Each number is 128 + 24 x the weight over its row's rms, rounded and kept within 0 to 255. Layers, rows and columns count from 0. Numbers have three digits each. The size before them is the row's rms in percent of the matrix's.

# o: layer 5 attention output (transposed), 256x256, rms 0.0789, rows 141-167, columns 0-255
# v: layer 5 attention value, 256x256, rms 0.0793, rows 142-168, columns 0-255
o141 092:128136150147167123115136128141129144138098109103136094105153122134134109114133139127167145166128128123149148139141131130088120175147157116109129128153136097180118127133137117137102124109110133175135151107135149085130116114113112157084147099134130133122131107114138138124126123168146145140127080095133133117154081112119137057127124081168092131129164148100126120101123124073122132154169115132135133161148096117109140177106088120105090138162127121155102138105150167140124117131112091131093128135135146141122106140075124175125135061139170132110154092164127109152132146115138117128120127148153102118111113105104185117169129125166094154128096134127151129139120105150081110120135117143171086107114190153146135135098176136126157159121144151152209071136123112113077118132137113
v142 107:131117095112113116151123129131102131124152150104087063137168118119115164114128154110119119122116100132110119141092155142143113149134058095134127104106114110112143124087089104142132130097135094135146146139136121125118123121128118163075111130113125120147196110108141131123125093116095154115173164158141109133135089116119121145106111117106145118121126103163097166119128158185127130096172141193153139126117122127168140160133122130126169156132117142129108090097140148122136097124132160128116118163102149113087127139090133139135112084147137127125148148111126110090122096136165152090192098071161099118145128143159128111140142141099184099122103152165105129146112110165139150128117129137053146141179154129149153155133123096162105145153079139127125142112124132162170106125107125
o142 103:139140121111125110115101125152129097113139139139146140121120142097124156076088131130188119108132164156150120124124180116159128142140158108146125097101126101112178107114139109142101174108144126098140114120153119164136131098148148132082134128119113105135121108122158113138145132139095109147159182146082145125123152137130102186122102130072115120155087107194082142125145153133082154142108104146138139117106134122154122133118146110134157102107176105117129147143077092111152133125138158139146088182058122089158126136155126104113110165086140134141130137098131129112101120103171172080134129120102128125128117133158156082127113125143121099107131170149147151103129119151147148097124156132067141159144146132140132145096137101136107149111085130115095130136162126161074137134103141
v143 103:145123150095137140110127114081145135158104105109150094122149135189075150137134128112118089096114105143150137129139167117188125155148134090107127137120152121137118124065078117147184117145141114109129130122134092163125130129135118174161110122124116132177183123098111116138136093113118108128124112129149123101107113095131189155100111124130131128104124138202163124112154142182128171106121108131154101149124141140180188129098130142148117140095114131140109138123105132089117121115153120125095136111144101182085129150140133128112073109136115137164168126124137111121132100105110108128123144120122123158109096156094145108181164109082099112127151140145123116098150153131115101126146103149083127162163129113143131102161115162138170119148130143145120142113139165140110092109092131
o143 105:116115150125097122098153153137135122138101142143154132129114118150133138102129114139119125083137103126142136158078131115145143139193176107146103113102158109131151151144172114152187000143161125113137106123147114096154128125130124136146181158156136108149118117155131105121128131161158082129118140129110092114110122148106127112110125115150148126123114118182123144115153120147150138135123119097135138110106146154129155111137157129106140129118139139147133108147110109090108130096133152128155140112091104117133187154121146104140107102124144106145114151131140128119159127138117132114127173108123121117097133128150110117154116140122119142148167128098116089148119120145084109071120142137092115119124136164151099118111139140140142121117134148097021144125124118173074119111109103
v144 091:166129140122129163144119093045150155152143121172140101139135105093152085124127106114110140131106102128097141117110099118159110130114146118150097109094112126127114122123115171113129140103113107111105083142177168152096189130112131122136156094199097125130133136110116139151131163153168137169145148133129117108156148155147154104129128090136146094151137139143146114126106080109130165151097147130113142113082098116115141136143094137147134087115095158132137121110153168142099154106155124125133122139118175125121151140124114133122070141096167143135124060143129103090106089122147111105130156149118121095150162142133126114118133123131148103135160127157152155133103139154104139127155118160151179139117109128138081097098109157181147147070131094141130107118145152150095156157132131
o144 089:185098133119114092119120117110136153135133142182091119141080166137138152120167162108117087118126125107141095132147111121139098142094127109131120113122101108117120123099121132124136114161123151151105124108157121134088185121132096114079093106134113159141135116121149156143161139104146158116113130155141142137130098099115128082090097116128172124125151118075165116094131141126154147121102179114159147167150084151130120113167096104089143142109125168160092170124153122125121143123156117102124139106126124137133134106114120105151066135100143117140122098151155130117140131126157143102136166118132111080135139156128155093145097137114117138120122130159127149162154144116109133166201098156120173138110133126106135121198109126144128160179121128152119101083093120158086127135135069
v145 094:127126096176127150131150123086085118105111132127103144107067079184123150154150123173142132120147131085089106142146112140158148150137127153130145131109148173185133115068128122164109120136131122091129117094081167149141146118113122143115099145115096074152148084121124137141131100113138131123111134147089125103120135095124105117109171124125119136115133194102144100135153142150142116130114136121118109129136127102119112175162113139114128151139153172112079135131101148150142102100158091114166140100129125148096113135067194116091105155139103140145153127109124098108085127138114137097145107151141115100140131119127132100078092145140159067154155173147140117125139111099174134165126085147130140136127151159126137131123143128137184126120135118113132116158124125121138137138172128
o145 092:172095136151189107105135094128152118123098080142157119103119105094158134158085113126119133134119123115088091138094144109151107129153099125152062100116145145114152157107183132188142152113117140103168162143125152126125088137117133120117121135153134112185173151124107127123118136142134151143097116154121164106113130137116145136104155145147126140148151153146162137100121130130112152141114131112123083111140189134118111143097139128158162128158155166133130095103105117133117150092131140125102171145136108112132046159130127115076114125138085145179149090130096108122107148141137131083093107126149142140103161128121124094117115141123149113126133127082161133152156133099110126158105112122144145123104145147163088136127152150159104087150137107112065083134144144129134137085127117
v146 095:126099105112108141150161138143138082111127136109152121154175157108134114149109147117090153131129138148086165106124173087109127156125094119130105109113132117210133089137128164135139134117135120152111133161148143099164112150136173081086163121091150140086113106077108125142142115082129153143130143093156146163130138105140143121170128122100093123107090120145131119123129120147124140081114146135104121108127149091125105147126107129128102147116115086097106153104155155165151094116191115100156128133141123082134134164116112108135186080103148114100107183124098156150119117142142116139117099117100147129165130109146110116121125144131146118068114102105124139111130113123132190105149090139129087138146093087164128132142139139136147126088127160128137154150171114119164154138138146
o146 096:105144117161157177159164136129108079092142157145125149126152158131107161110131155122105119121138131124138105078142133099130110142110097126167145117112110134132095105132153113130121132150118139111134099120084106100144160085130154147100163158091126093140118115133162145129120098087107109111086188094154148110166133103115124150132158131119136151137148122093100139112110123110135136145164098128094096116136107137119106136085097151130123128114139107117109177147114115138139144141127094144158130129134111057138127171147145112135124096148085130090134150138123153129143175159150130112142083120134147167201093132127098118116104159132127145126119163122080172120136149142153091141137134103115125125158103080099126099178114111162161150143115080188129141134143142150156138167164098
v147 106:098118147125128133158127129146106161133140149136144115134137108162125162100122127101115144151126130154117117117173125125148154106159116086149141119172135137166122110119069148108137138160092122114065104106097133126116132142078122130172153129164124112173112111109097124115119166143119133096164163105085144136139099146132135132128146161132120151101166123087131138128066173142143115109169103133105127132088122146096142113108123102147133070164101109149151103082105094154132127137131130108091094117124072093154133150125114118083101149140138115104163119127140104089111101122147127161124135116176139160126107120138125131134170196117123142118157144149166117121125131124115110104152092091094185088141169121100106113106116109137119180113097084168129117147140114130133141141094145
o147 108:119106114108117108153102151151115114156104136144150103155114098181140150114154104143119125156119144126145157139151159116124151174140159115087141129166137142105152082131101124153152174105114106132100147118153162117109152118131091117086110097116125116175121102139113108164137150174123139114111119153083158098147119112078096124112149126128100147130134119102106101129171137107127093151095116099120123143143150142144122182123099142154112143148128122154130129127101129122113135134118120155194090137075156148160099082103131146124108135133127130178128074162134113179116117063150126117135120160101109109167120139139169094086095169127101105132142097155145115105098110119136151111138137119164146115104174130136132131116084123113155177180157118156079124130120146103112116104139142
v148 107:134144136076099130122116122165121111138111102117120105108105109125130102108145138083138096129126150132154153105154120136123143192108177143133093118079132103182104151163077150150113123137142131166102112160170167121132128127142129143108141133128139140111160129102144134127163155160136125161126110130114113129124139156135105146152127146141146111142118146192168147151092130141107140159142142113137097114101176103074113114137100104139125111130115129101131160149137149126173157165114163114100158171097077111152128162145138105131123124174144128078145178095154073126140106061125136150143148127104118128127093106104146137138150154107108156077092108101148112146122132068134136114118150074158171122152148120147121120144105114152126130108121111155118113100113093154127161134100111
o148 106:097113148141114176157150130129113124141111142125113135154076111157128106138143121125141100138121114099144151139096132151137147112124128156115149158132121160140144132125118109183127164145116103107115148095084116094098122129136123134150139103106114129133120102158127166118163126111113119095147126120126093147126166113105103127098159160165145148119097102105098122139130118166130095165133188165143144150094094126107100115112093097109129124152140139103114167149145099103098152129186142091137131100058107115127157117143157087137160146156097109113132166118146123148141158159116135106149133085104123129147120131119146169142124135116131114108123128156140098088105120148140134127154162109156127115127083116156160131079090162177102181121090069154055160102165141133146106153140104
v149 105:162119115140101079082074130182101143135135106126112083133126153159148127153153091134136144132123142147111161095094151090142139110172128099136135119119143097093133130133079140101126133123149107132132123113153180093134087106108119117168107118130125121133159140121108131115093156114082106163128143113126122075129113134168139147094087115113098102141149162122147144106159142176146158111119085147106107187111146125086169159098148145119114149134079136103143133117130125143133111122173118147116139134149138183150141134152137143102134171121143144144120114119129126141140139114220108129119137109125077132065099103106106116096118165090122136119127110164145110151142144099150102089109137109121171129127153122134111128135121134144141098172122092082133126102113097138150144115106124
o149 104:111133159142124096111119167150120097178142106148090146108110090140128147110157147148184149088131152096094103123138145148153100106127098095135180164130155147160101098138113071154135110119132100155124144097127161119129098154155117096150122122062118091155156128106141137132113117136153140133135129147084101101154163103138150133138115115162121155107135122092126125128125146103149155162203097090113151146105145119127159168089136095111122159134089122149123118075144135119129122072142115095151110110120111135164147115140162136161125118113111125136144130125162131157140143138151099114137140070101115139096171139130142139133154162152135100117135112111144123131123133131164105071133133120097135159175152154134135149092129119118115130119127163111068161101127106161156106131115089
v150 099:134127124139138131156132133153108115131146119130087152095100138123110115144107176169099139154125110101175167141097130121135146175117159148165111110109113132111143124122156122123098130116139162141139146152131159151139152107151147194126102108117120147087161104126113105126145155121128079119106134127127081155163191054109157154122149175120166130147101158118150154134111124108103126153111111148120162135138119093153118137132136092113075146102179165130164141163136132153082124116107126133159128114149134107127111167115166114179141099163108114127140087130138145130178146144120125102124130158100155127105110106132115125138145089127110111137151091144083156129127085114105112162129198106135085130119116105139095101125128088145122107096135144146124121157095101109115158117095095
o150 099:134115121152117126148137123106104121152137122094121153083142129143120110136116202098098150156139085114155125120109088136114113144120113128124122125138100122129118172127132121102119176122133133121152105115106120137156124125166161125139131112169157149072134120134115163123106135081140121113155134134163102172114185085200095139107153227125111144155120145129110110150151146133125134130092153146143127115122130110121114157101117115128115136132169115129129141141162146134151098136114123099097115087144133080111090141167173114155138115129139199078157130095118145089141139172137141153141119142090112139128142111103148165128161102115149084140120125115131096148130143155131097106136145102125127088153096091152133113146114100154119118129113088108127083161131132160128107150072142
v151 107:140137144141127152134146146184108145148117104128116099133142140131178161087144094119117128136073125159109116147117118131114129112154101108116120131175116179168146094179118147173134117123101161108105101131121152121135127107088108109131094141104125147154173144126108154141145133133112147109145179084092142160128094134144173100084163154151165121123129127132107151133139118167116097112138146125130115112115135129113106150125124089126131103126109156143133158172136117105131146110158142138071118163133071116129140178140138085119103118140161160080151093118162155089117182113101143119117128125109107153172097129105124131129119149113103120152157170157124117113169148145126136128123139121084167137086106100108116114171097115118130111150168136104126102190112133157105104172155123
o151 105:110117106159136142121112126101130109152133115153148116156137120115170116134112093094108137134145136104117153145159145146097109107094122154130097152176095152130132116114152129134145043165125155110166149135144143140106140120127136098141110144115070135186158085159109155127149139153139162119107151105073126124086118097087092083157126143092138128133129128105136112123134118105138116090184138144113149106107098118105164119129128145141128129138136146093120155111108129101095148166140124153129146135104144126101101139112099158129108116177119141134105113103115159160125135116108151159135159184117108143174120172125113110086098115113123139127169116127162146096120147140085142119096117109150184111138103109103109106102146131086093136176131131071177114165129160113137140141164156
v152 103:126106151092133145119106110151155136149117069119155101147121122144150146104113119144124129123129156164170139117090180111114145106205111083107122104144122152127151134104126142119131141131132120156104136139079139128098099122111168108146112158122133088143095133122123124149160191124108122149178121107098113130162128162145121103119143090105107101117123124148146155152127141123116112140131133147115078112107161108121140134155105091147151130160099147140103164075121136137156098154106154131124161112131146122138118163119130109115081146148159132132148117104119130119149148141152107168130138128154115156089084122118109115085131130111108157056110109168164110119126173108111139123184147084090157100135192136146106152122140105133126155109106129105124088100149168097152101146087098
o152 103:087137158152135097161124145108103124157119144175159150146109146167104157093137143106123147113135178119102142102114123131122173139135112131150150121140104136149118093120145114157104206104113097131162125110115144097121116115108093144153107128123098068153090118139112163121137134123132138189136155110096089099148133113124104109105157118138134147147146128117119123155104109091115131154125127112133172142152111170135149144127103106107144145107086118108105176125112145101161136084114113100152114123073110110135139108132126103145152123135137112131133155112125119146122128140132119090196120124140154129157157124156097133123103136150144121124135140165116107100079164123143166115168160126143138123127166107132145171121135111126149152142134097123004131105121152106143114130085109
v153 087:121127123141089125166140154150105093174127190149155132114145138089090132080113129151071203148160136135141123126142119121125133065121124146087083128119105129122121110171151104117148147143129115178125145116150074123114134090082144088119117095109148139069129158133142143099128154136150131137141064147103149183129113131156146122155101101118106105137102130169108107122114134104118138094111143148168150141106099103133145155150134109135106109118103099121151137159126156126161172120123171117134117097116104098090143097091110149184145092124090120104110145134139146141099149090099124148105120117110123116095120130142126149123104093107169119115120111172135163141136134133150133128118107121110115153101146095125115108110099117096135086120110161134133118144116122121132125115188147
o153 087:109139123198136104155129146137148097108132167124126160146164134123123134117112112131109088128118156108129079106126082135124078168102109119125121115114115146160113107185127150115111148141146131138161080095118105140111132116165159123117137133109131139125116139080126112161112149091152118096125139114149122118173112092128139136129136103141078124100154143101133155122100094090124103120177108192122095131163093064125103129155132157108126123099109130180161136154118128117177116133113123126095101162151145143166129145097127158133151097147120129093139166075132141120120161127135109157137154159140119108145122137134148103141135122117141150142147166148117131098129139145133162130172087170174141120131103118092173148161111128131152101141113097138139155109093050126148145143155141
v154 103:120138130105120129110151174109130107095147112105173104134148169146101130121141136114097145145144148075169140140149099098125132090102131157085171115108147130106145122101104166124083136153145158128149138130136085143157129141113147119118183142116139131107150129113147130107102152131142135148121071129156115107099155145112109120147145119116180131143080121093103186184138162094131144102140100137123147114133140128128109093115126111121144140112123159128142104188111132149144122151106092125125154173196119116106133121101120114155167107121151098151104097141163110161105132135112097095131105107141185148134129121139126104120176107125134141138107135121153129099110151187184145156185119129128117165121097131119088160127107108117133135114093134167123125161170098100105161111148145
o154 105:133113102173094125144171148124092133069096145085173167109175128150096110097136134124095150160136160117116110103119073106149123122094117168100167122140142173115148134131143165073113135128137142139119119120101078157149125130123142155115166104140132115080151112145131120106127143096139142099126105178147133130141137157155125150093112149130154127112133067130091094137107150113107103111121102145094137142141120128150154108108147114107130153125140161142138111156130139129120127124102139126096177148175103079111081109124134089105151151124148129083134142187139161150145157119120088145116100132137142135114090130164111166159152145141129164156147157111108133152111158084149141125121103107121123092099127144146104109126139122133127120119087124154054155163143142132133094144123138
v155 110:114137126123126108113125128149116132102157117125077105153092136197165141113126082159100152125105113126150125147097115108179141138159167142139137121162111128110107120087084100149139137156088102136153142140139139081114110095135136111126081121138111104144064122115096120146123162114118134153133142111134132099120145121128150069111177131124141135137133191090102111105129160148109166151121125104147157139106171083092101130141126138128078155132132108111103137140135157090159121104123148101153142123109139133168151173129144124151111127138129130160155146104115133101128157102166115166120159130123147117108101110089128185055090101091128143160141072120124105180146121141119148105141125106087136139118127144131123095145138144139153140115163106142133109121108062143138114130130135
o155 105:122147145177184102117156151092116094180134131128137115146126111115124143120145153110102119095137140096107138164130166140130065136166138076121089173165123151133138122138130075120165180130121116139121160169101114113088087129132116162153115108128134170126139153103113141093113114164129121153133175115127115083092150105132151102132163149179139141109177158123106084091120112139148145137119102103151138119135132111138126129104110149100082152148116138111111117099077131147093128079133123110153150100108105145135091166105141136096146119129116134109138109099110104133103130128140157078148136114095140134130120095084099137096124155118145099149149088112137123115151156130129138103136159149124130111176135114149129142122138182130160143148111144147118101167110112168117172156107160
v156 093:133132128126136162127161137150102153121121093069124153169091139130113151143188157132093101179135117143106160113120163127136132183145119119126124129132122112159108126151104143112151118119127149106144073090140171085135112164153157107152141118162160104114180114131124155119127162172131124140094136103118147080087133089112142118116129167138136119153141130116104158134123140111095155138131147121164101094133130108134132109120107110140167188147147125102160142107094139113113124123112152081129130105153112100125122129131106126114108122112093124190144157099119111117134178127126136138128128158109104122095106131121152187146108149116144127129149138141131101111139125084137117100086118154108137085177124097141185135127158141131137175118153088128117146115094102090127108086057129
o156 093:113122113149164115150146126158151107143139113138149127130122126150087122159152121122145151126141092140130151137094187129118115123139122077122113155148157133129188119144112136138143200164122064105143140121135119093127157146123141105133131112109105125140160124162101115122110063166139080103132180130133112149115095112131158141144136124140111136122089125125120156162172147143114137140095103113119117133105125126128123087098141106151121102156170148089107136145151157122104090143129145091169110107119127141162125132152143132138114145093118111181138119107126109128121118120138133130144156119093113134066094112133143142117169117119104142125149102136117135137151143172092076106089166149147146148152143093111149119091125162150116135132147106135030143130103111098141078152074108
v157 094:124116143139136138152112132154126137141144116148074098139125086113123148084139121135138137132115110138147108102110148093118113130159140137142117123160148154136161151120097127120107130108162118135164124152127146125125148126133139119104103123113144125096127155116135085130140124130177121119134144097127113061100130098155157163133098095120124122163103055102157155129085091143103129106167189129101134125172102134124124166158119080126106125149172099082128133138145145161140131067143131123107149125087132131176135149153102124109144159119129099091101129130182077138128090145139115141125100113159145135117129119116146152139108163089144141085153123122122114118145141136121186117159133111116146085095114120135171093134141158153165175119165109149126092136121120166169199129091120
o157 095:095155129130138181149100143113096135125134129149102154146148153136098130097137166079109124120118124136135123110115152129081103136089110157114161124090143136124158102130093102141122170156118144068138154166112150120111170157117127159103144134102110120149133116112089144118160151124134148145143188120089129128107186098153143134110139164135129144161068129113110105122116076085129155158082157146127134111117115174108130137104101109116110127085151126150072128131146175125122125138124130136160118116104113083106126158138139076131147134116090093098126106135139138139143152147151147097117087074151131132140123130115109151136125136133116157149117163144133159151147150160144159126095124129181132149086084106126165123113132109164118189100111101148082128148133118150108155145123150
v158 100:130104132140120136176164098122121081101099137123132120114153140132102140137138154138148103121166157115163121123100130144133131152123137121123151118139127134100119113098159176143147122186152077101115078125094125099151130148166134119124104095141128122114115151170155095109152155139076127084126138170167132161138164132127068147134104166103130170166122113101127106142160073121121128111171127120136119172165133147199128115091129075132140110138155152101122119162130129142155152096137147150100142138118108111104119160137135104116162131086124108147097134160122162146137142108116107131125131113162117095149133146133152109166188130149084130134118071101170120174144136123125149098153150097167165162150128095100116116151153149115112097111135110130129111136124091141128167135116118
o158 099:125089154092080142141142140130144152131134163091181108069135108126118113085095131152104112116128122115141104153128111139126158158093134154126132175166131140129150124127126151121121078123143103115114131149136115094093168118148142156157135088150140112112084124130105117175150153119149147123145107125102119118129195123095093159073164110136137138137115132111135099137135114139136125095140137095116113151109123140144084096100128120145146141145118138107142121122116141128129132112140121146144120097136131125102147154119160089131127140067086116104122115204154125146161117156129142178131090148100135132158109107098137127127160108094141173082138092095138115126141139130148083164121146094158134111138148190100125128131099134162109171108104109147180136168081147134128130176147155
v159 094:137123151093142090105125133121107134156122139114155157168162134153104121097138114125130136111122133117134143114114168168064115147095131164132145131123110129125141114120128104137140137126137128120140128164146125123112098141127099131157136121169130068081095139169173109103116141175127118176108108142117130110127117115108133170171155120151110097143102102127143121137146189088139111152069126116096132120098086125085150069102181193077149101142107115110126133107073116119111126157090102120112098128158108129135143085145137186130134100135138139133131131147090150116160116138106151154095128114115110139107129135125123126140157099137124135113126111109141095136133144158087141126137161095112181121142177117123110096140136142110175105095182114151130117178146096145127113111098153
o159 098:138169146104105099154143152111120156148122127109149136133145166114133112130168097167106112117151139131119147116085142168144109098150099140142188111117112129126117157167090102139134042148076128131105131148141115115154114146121137133185086143133105109111078150155128109139122141105135113137167128146167121141149115136142147108158136133117093116083164125136156113138118114135134160130132129145096138150140101149116110107120147119033100119140099168150096128113124148120156107111084092154127104122138157141158144090111125128115104135120146130116141151134107134092173104134106141102108146130125144133082162141131165166145110134134154134137152110126104099095133106142121143113147146118145070159128151103124112077103122128131164093115113183158174094144100109131183123163120120
v160 107:143125117121131129122138163123100088136153123076146136120173111151084129114146119112129117112137108114150130076112132116149124118112115172132124143094159144149123115140138141092098124136169141113144114118132131142107166181149124161137184165128166101089151132164138130143127114139094114138110091118152116071122147124108083146090183125130146089133101109145122111128168126117164132141125132088125148137136167155181136086102172122107150128121081159133139075189103140118114073150091134137155141125196101129105139112109114141167110157181142123151151137126093148179138182093102144121112129120097105132107172127108124142126151129150129127135088127121125147121115141114121138161100135132150094154152123131096085106136136122139136076108127126141125142160158128093111097142118151
o160 104:142149136120114139145174125164149088137134154071189115116153122129119137138112109129119097128139098134115125096094101155173122123133129194137126108130120184146102130132148121084144162137120143125119104123161076146190098129122162150182115122153169106090118117157139136110115123074101128106140061129133109121119118138112115152114150136126104096093146116131121125190148147140139146120162131124059150146106135149139114099129158105113101104121137163148165074118135127121119100093121130124108127136164139066110126121146142105134077106108168128142141164140129137131142144128124127124121132112132122124096133125118129148146167151088143135153110142128128115163170152118114138113096103130105122145095154109089112147117138146166153082125109180128122142135177115118170102151099091
v161 102:127122108134168147086127159111112100122191116184117141150118153158126114137119170133168122114150074085168106135111124124132129125099149179134144133135117103130127126104113068135129129120090136106144139138115160136121123162103124135110126145167181090141062131159144125108109125113122105148098152135141109138131129115104173140137122150128156087167105204045064127115125140086133139166108113130108113102177128145153123154135120100120143157122083105135142125115080114136131110119116073122122111122104128137120153154128133121186117137100143134109097145135135127144106118152110126077135147112095136150107143139097116105139122167177112100136118136122084146109137157148135135134126131133120157139118179183138134122115148146130091142146149122117127114168142123110155152159125126
o161 100:127168082121161138109166105115122117128150132083143151141173118102107065088123148153118156140109130172101132118133133115135130121082127147201123146111103138130142129100118084109118104097105125152137160160147144132156087108138173136089123137134142120129110182149149153109120116160127168148095135138117107122117126166153152119153131137154155114138120129111133111111134108096108145128103130123134138169151098136143103108098110132081117152134119148108120114085107128134103119120147140106121146149195150107080058160145090127132144141104203160096133119152113174109106114148121142124138110151120163143090115128105137180122142139160157100164140123133104113191130121120098131132128122127118110152115129147125106088106153131144128118123162136104106064115109145111154117125090168
v162 093:143143127176108093176145172087082111118137164154099107133139146162120127136078166144104128149101099136148126129128145136111133146054165094147132136094119164148108135122134108114098134098091120107105143126132116117129089147139179137127120140111110189102087126149118108156139135143145112110092138139109121121154118129115156142096106133125112124144132135110119146128111100128105175155111109138149136148143098167152086145133109130132135122140085045139125139146143091138128086123150103148147058165131097124115140139161136091170134137091123126153110136137166109108139127096148085115083112164136154132143141149149126119157103133160131081117178111133060115127125139142137106160148123143141133061084128099146131114120115126130146133104135138171126130152121143157149119102123109
o162 096:129114159118159126116131094104123133082137146106109128125140123102135110115129152141085088127131150129110155118164100133092113166117143110127132148140123083135110140123112121127121213148129148128112128144118144123113127111133131142112139138148137121118120133116138127112159127133135104110084124115142128163112135145143142103132092134091138131192148118134131123070155143134147157115101124141147109147129135117103152163132115154142126119132127089126103127107133126164110146152142107160122105136172150136114104100135130194154123116132151142142103106139151151107084154108138136161085108153119119138158110139102163084156117133078142125169118105079127171164144089121111126217152140133156167066130070157120138109104145088160133150130146069156045101111091117132130138117134171
v163 103:122117140129139163124132141087109120127127132129121101131121168061131099100125134141136151128132112097158149099182146098103126124068139162158125130110111106131150122135151116149148114171130101152137070201139116135114145101096137147140148145110083133135133135129159132122137135134141076121143112118157148185145148109130141145141125152156143103105127053128134109149096175117139139098116115140140128115125154127126099075108144110129129118112133130141142128176097144078120143126114041146115123089152129121139114173086124118147105120075122127124167134121115131129085128137168136139125111116105130158111103135109132130186148177146106058128122141139120133113142139113115106111157160167128145139136136164130104146156131140138098132153132115150134153134145118121108204141159170
o163 105:109121134127118161131163152138115117132134136118140149125150120153126092111151103130107112105131145081120119138122124109134148121119157141114094150105141121104140104135128133141158000122147132115128097122095073132123174114167124139098106179112128120131099099153145145147109117135168137124141140145165129162162085119115139149132162129141103133089142138122118072171139159088119165119109155115133166156129081149132119084124155118125130125146151172131124090126133131106137150151136138095141126119137161119133134127105111096133125079134157138103123130141086156105112158108133135120131108117151139145145112139096129150116134131123093097153126151137122089152127087129132140128118115103148130164106140126145066110140136134128109117110105099150220129131134182126121101126154147
v164 111:150125181126109149128113108128167118116134089120129094095137060147152106109118145139094140099133143190132140123090163121099099157142105137114075112118132113153130146152121164102123125131126097170135111128095150124127154133129159141121167107109090127144109142101088154185152121143127105130168142103130120179118145066153168140137147129114109131130129141143137117122093075157107132097134103092150109141108110106122150115162113123174131128146118112114136168079129158140134110142133143104116123137088125125191126133107108128066114126155138143139157118114129116115122110093124141171132122178123092122142126148157147159166102139087108137110118143152148162113127155105141118117171111141062161112099153110168098140162166160158101173105118126113117102132119151138146097121109119
o164 109:086129120103115157114119132096116124164148137187122125155096151151141178115156117080086124090141127124130124090145141137097106160138121141139142124088132132127120105119137108171142150151134115127139109116119134095092159132146128120128116123095103127181092100139115157143140146141102102161145193119109146132140166099121084134078126098145171166137135116139150138161163092144139079150124128149123166121135126178128138121144101094131153162106135162114104156133114094127159124134144166120148113093111096121133175124112101122128112129153116102108128122079128126119133174144140146123160148124188125106146130114140113125105110121105094152112117130144102124064127147129148111156136168125114156109133111120112124130155108121122138168121154093125015173106124144104115133122088122
v165 099:123165099145119101129163174185112144166125153131130078124099156112044147113146137140113159158140166145117142107147156116127126108151103123106128125169104101103134100103142098064133133080125095127133173156102158141109136126128121143176125125151116115148132119130124101141104153124154113102113113148096109101123087127082173092087167140144141120109122147151124118131125143135101129130122086120126091132101108129080131151126117142116141117140097119122136133141121105132165080146123123160141097117133143131169131138123125101118120164112148123150150133115151140090127141112183137108152097157103153100137165132155120124130178101092189144134152145134119140169189138103114101124121161148119164124152133115097126134154106099113151105146138094135124169149149132080146137180130083
o165 098:174131125157117104095118109121127133122130113129151136137111124141105156148126099127161133137123172119088163131108128157166137135118083134142109136131103117112148123111125103097122159086153099161140163117160161147138133149171131073130153131133135094136138129107161082143099159128117155111110152141148084119116109104123124123121126131113091144122149161148124104111112152136105161114120112083148162137124130132106165176140113154130087107133143134088135120088125107102108094117140147157089113179077157135128116108104113189115111091163160159161161109129144158102107164118130159103135131169094117103148133128161156121109128137088178156144146101137130166140115107128104139093100129114144174131129173095102152122135117125152078123124131126163061196081098118127126126107152134
v166 109:161099127131166162152113090143148117086132099116141120143160113121128115126156122115188147084144120138157148130100145137133127145141133041130110130086144101113128163150128151144149113154112147135098071128117157125143131136136108104100127166127151150114123100131136080124144132162135127164099145120101124148117093076139107144150106123119162128149120111133135126133123178086113130135126114155139114113114148128119114124093145081134178182178152146082113134136125171108130159134138167104164133131103127119154082109177144139156131158132131132118101105128094130117167094122103113122160193147155132087103075117098126122142102130118140125107116095118171074099115159151142131121099157141099125144139129169134108095152120096118097141107118105130137128121108124157099153107116188
o166 107:134129128119161154162176187135159096161132146138105105146140120117083116108155103139142129103164099138113151172120133110114146101123105108161146156121134139147118155124086113145131011144083075105106124120089132115098141144123114125111133137128131130133090130139112149164154108106145111134165147146120145118122137128104130114093150120163138147114153099142108110184112119112121101163132155083125138161133131119125101104083145096122147164135100119149100137127111153076146142131132138114144130135092093099131136105140150091162133141106141111103091150151095123152128121123132139110129165121109121127093090117135085168127111147103129118116128122124168084145102163157152151145143127126130151125152124156104094129135137167142090113104132173120217149145143133136136118163089141
v167 101:098099141103124078141113118106186131135088087117125136133129078082139130166137105065105121119144158123078118123103146126117119164171154092172106128080139151119144142116119144151134126112134124145111119152155121151119136116139104109104130154110137133176138131137154154135125152148122132154188155116154149081138163140137128117127092109107128108148100163140121132107127139112168137148113129134161083142158109166123147139151163115114132150125150165154075126113094126152092154143138157098096120142115136129094128133162131143103095110136111117153185072120089121134138099153143153123097133131155129149114129166092125107092117139159137114113119074138130111140151149100166106145128110080136090140172133112144118148079112186127115138164139142069122138101117120160165145107129136
o167 100:138115191116105112144136145117162160128122107099102150134117144132121130132137096127176168131126111119115090109129125107122127097149147098139174098094095133148092168131129113168138126138109134090128119122151110143124116143122118094171089135104105107161148111149112146154145122116146134132159174126138157149126117139159123127115137114107123111151160104101142162115126096114137166139155123115128092136100148128145134113107120145123142138093100134145129119125127148119140108104142132080074140090148123159121180144198157052133101175104098130114129154109093135100146091150109110111152149114114117137146122149151116135186098100202132107115144122153116117072110150104132141141145129142073125179164144145118096175117148118118123130152165160091086091113111105138144132160107094
v168 093:160116147085154148141127103125107129160086111153147140105155142078127107134140136095171094096137139115126129138119131116164129140140146203144114137117160111134128139144128132147145126147116140117145090111139105134154146094079085154138120140105108072138120123149106140133133101152144101155100098095145120172140129091118128176133113135135133067125136098122145111147210078146126140170115082102128112127188186135058112082166156129120150138141122176077089138115135136106123158134134122114121131128164147138149123151143146140155112168120139151127147113125112158105137183106117154101161132076138124139103131131091128126140145118126107076123128094149113102105129097122117128166116178140155123128147108093146122119142108131135121105161128124116130096129115107129100135124152153